Part of a small language model's weights.
Architecture: biases, tied embeddings.
Each number is 128 + 32 x the weight over its row's rms, rounded and kept within 0 to 255. Layers, rows and columns count from 0. Numbers have three digits each. The size before them is the row's rms in percent of the matrix's.

# up: layer 3 MLP up, 640x160, rms 0.109, rows 491-520, columns 0-39
# down: layer 3 MLP down (transposed), 640x160, rms 0.0928, rows 491-520, columns 0-39
up491 101:167128122078115144142129130144179103143094197121075166136139143148114075131132137138141161091201100122109182100111169099
down491 096:096153109145142128150164132079098124166166053118174130083118085124115129109126110098084133106152083133165124156090113106
up492 113:130127113101068079144087180152171061163121161174110110156118116067095073173148142149071148089160138175177152107176106140
down492 118:112202082131084096158133160094131088128114101155117103112179167098194075106183140143130150131191101103129102145156114179
up493 091:113096082136125139169078125102140151162159097108079184171140145080110139140149146166213082087182113158129131113155143093
down493 093:142183203080128205140140147167185149131125138127155099106100149109132111161043113130079098136105159146116107103071089107
up494 095:107079118129122088119117146142143113077183166158078095119133157081120142164130110175127130080110121152171166131139081090
down494 129:205076138114099104088118161165136136160118090154074199154104160126130089129108117107162179134110136125130121069157155107
up495 105:096109083106140148123088158149202070143132140154104202164200149128126044144121113150138177152141128116129114122117154156
down495 095:112203090152095129103083129119125144107156142113135093091118102136126096099105105112149138164080169095087121089061131173
up496 085:162133157128120117153106122181138121090173154100114135130159138075087079151066105078082114161157096115116170101118181132
down496 108:122134109123119100098126186191131085091143133157077164128137165126117082142118117169132119121154088115119165118115166079
up497 090:088104129099093101147096178161144123022104197140103121126165163106119126176104140102147122099135110099119159093127128151
down497 111:129141113122089123109135171158143098060124186150081156153159175134144067180111142080149164111104073116127137072132182077
up498 100:104105095123091098150127112136178133124206127179102138121158163069111139152104100131091116135143101161070083091152115097
down498 096:100121138069162168188108102150171125101109163122138141077115116085101164103098128105139117110211140142106143083126137169
up499 099:147074140067121084149128175195164129152095159182150120121124182105143113166159149122177177069119101102115106126089157125
down499 095:134163088101100129163130082153145128120154161161171152137127051077200125132133166106136110145183116181176150114154165165
up500 092:113112134160105100186180130142184053109116113210139121121066084116160099083119175141162154178163193101076134117144105164
down500 091:179114105145118111094113203140155167084146131137143092209141190101127052122122180120113122123144119123137123137120164111
up501 100:171074093101059121121114131152174106117120162183142135125156172129126068141125144107178128125152095099126142135184157141
down501 095:126103142143175133083155102155125093090202106158097148081129122143186212103148144141117110146135128144118168172092107089
up502 092:147136124145086086126129112151108118097200120138100176176106126103125080091121106094158151171172096124161108087108163140
down502 120:160139177146147127134162139186128132065150063172130148110124171102082087158090083107181088181140154094099118117114096071
up503 109:112106156163138145056144106124163137138089086117125164153185143136143133142158110142182172152103079040073137128144140083
down503 121:161137130118078124115105150149126138108089142131138176128123135215186138092142112112182143139109146178152107191133102151
up504 083:140170095131095138153111201111168083117129199120131092135162108144150170121126090202133112132102095080134140111127108148
down504 082:079101105165112134140142136162086183109177062100123104111153169125093091087068161131177105144203135145124136051151074105
up505 100:111082094118144167131081106122073102147131121169126182094175238136141112141109105106190107164141075088151117109111172113
down505 096:148163168159101127134141180122148156137125108161105155122115075083101118117170081160146182136124155083084120169102088148
up506 097:226107123107055106115170185149134147124132122168096175165094163086139156152101113066141175128146142150087103044186140140
down506 096:055172137140153105166125111134094117115125144147168108123163101157127083110159166119166051182114120137215091114028146134
up507 093:136098077120100129144156113120130085133141103129117133109151182139154149145121119128128147163120115126108142086113131060
down507 088:077148132140172148183111113117140115133169092111120170125146103128125166098144155135045084137107198185120191122077158141
up508 104:145149154093168083088110089153100143112107108155143143117118103173159115108158134107123146158129129082115139103134141116
down508 102:092151086166160077115158117137137158148151091127152112128146153135150139106110166087099090119045120099146117119059101118
up509 097:110109083109147153123120175150143074172140117187108182107126117095172115134150068161077160158124125093117118080097116120
down509 095:087130165133162112097077164133140090123159149163124087136064165106175108117098090101153175109008106112117127120110100102
up510 101:166127101167050125147092089164161018082153120100148115140192140124146095078101184095108199131096187116115140081145120164
down510 107:112158057152117190141102124162105113096159127139197130073176165156096090152098132127143155102126186189129156086120139158
up511 103:094104131118114085108109137206129102127176129139125133133098149136135136144161104128119170136126145151161130117164088142
down511 103:192119096109099127118189139075158064141081164083143148152154180135118110145130071149121183114112101147126123129118100111
up512 113:185078137175084140160165119164087096095127136117153167102142148104134061094130080129145162157158108108102125129177098156
down512 110:124150112136106195162171123107117134078065125092217141103125134102138128124126119075161177125132107132131127137128103138
up513 107:148170090121129112169126130171128053114105168169050105089182099083146099148094137163145127119112140078154146148115108156
down513 106:106168121086193166160121099153141137118103078138086099120124108118131166108181133084110056151105160069132157160190134180
up514 101:114160131138152188124151114157122128126086156145095082133121158129152108076093088097115077148084116110159114114090130086
down514 091:114109105166136088107126135140094127095053167195109141160120113143135119118178116127202091184162130157123107172125121073
up515 102:200157095131115092092119117097089141125171103100128133139147138119172095157168141111121195125199076152155123134194185101
down515 104:153122099104135161089143092062105170091106129095139095184116162124152168102151166189143131134102108110163103174112132118
up516 103:124133091174095126108058128136109148082164135157123121090152216111119139149129143117105091192140144110110157089132094124
down516 103:086050104125089121141175142115150162128118138159126187123135143138153115172122118108115160108111135105121202147129099046
up517 103:150099107099149109130113130136106079171150102156075141079094096094130183144071099158136098132123119142146121107154134130
down517 101:147124125107138118117141130115108186169161108114106133090118123119137143154158111141142179126130078159098079104138062120
up518 103:117128113116072121097120148142159118162107129129108094118198104105149107095140104113104097092126165092095132112153170155
down518 102:123195131189117150061056150187113163131134152133133096105150086188134146159122140150087148142181157105085108103074107090
up519 099:151150120142098146116110157086115150135093159147085139117127150128094083136135142149169151140158159101093106075125182102
down519 093:167120177107144106100162126128179177137141127097093158119111115101067140128062121115061137185171173150155111066104093125
up520 084:194149089122085087141088086137148100110132128147097179158072128130082156160151149160109116172155101111175146110089146075
down520 100:151128142146105112116096134152119107072176129134069141139147172100107111174078103135141132102131116084089160119133162063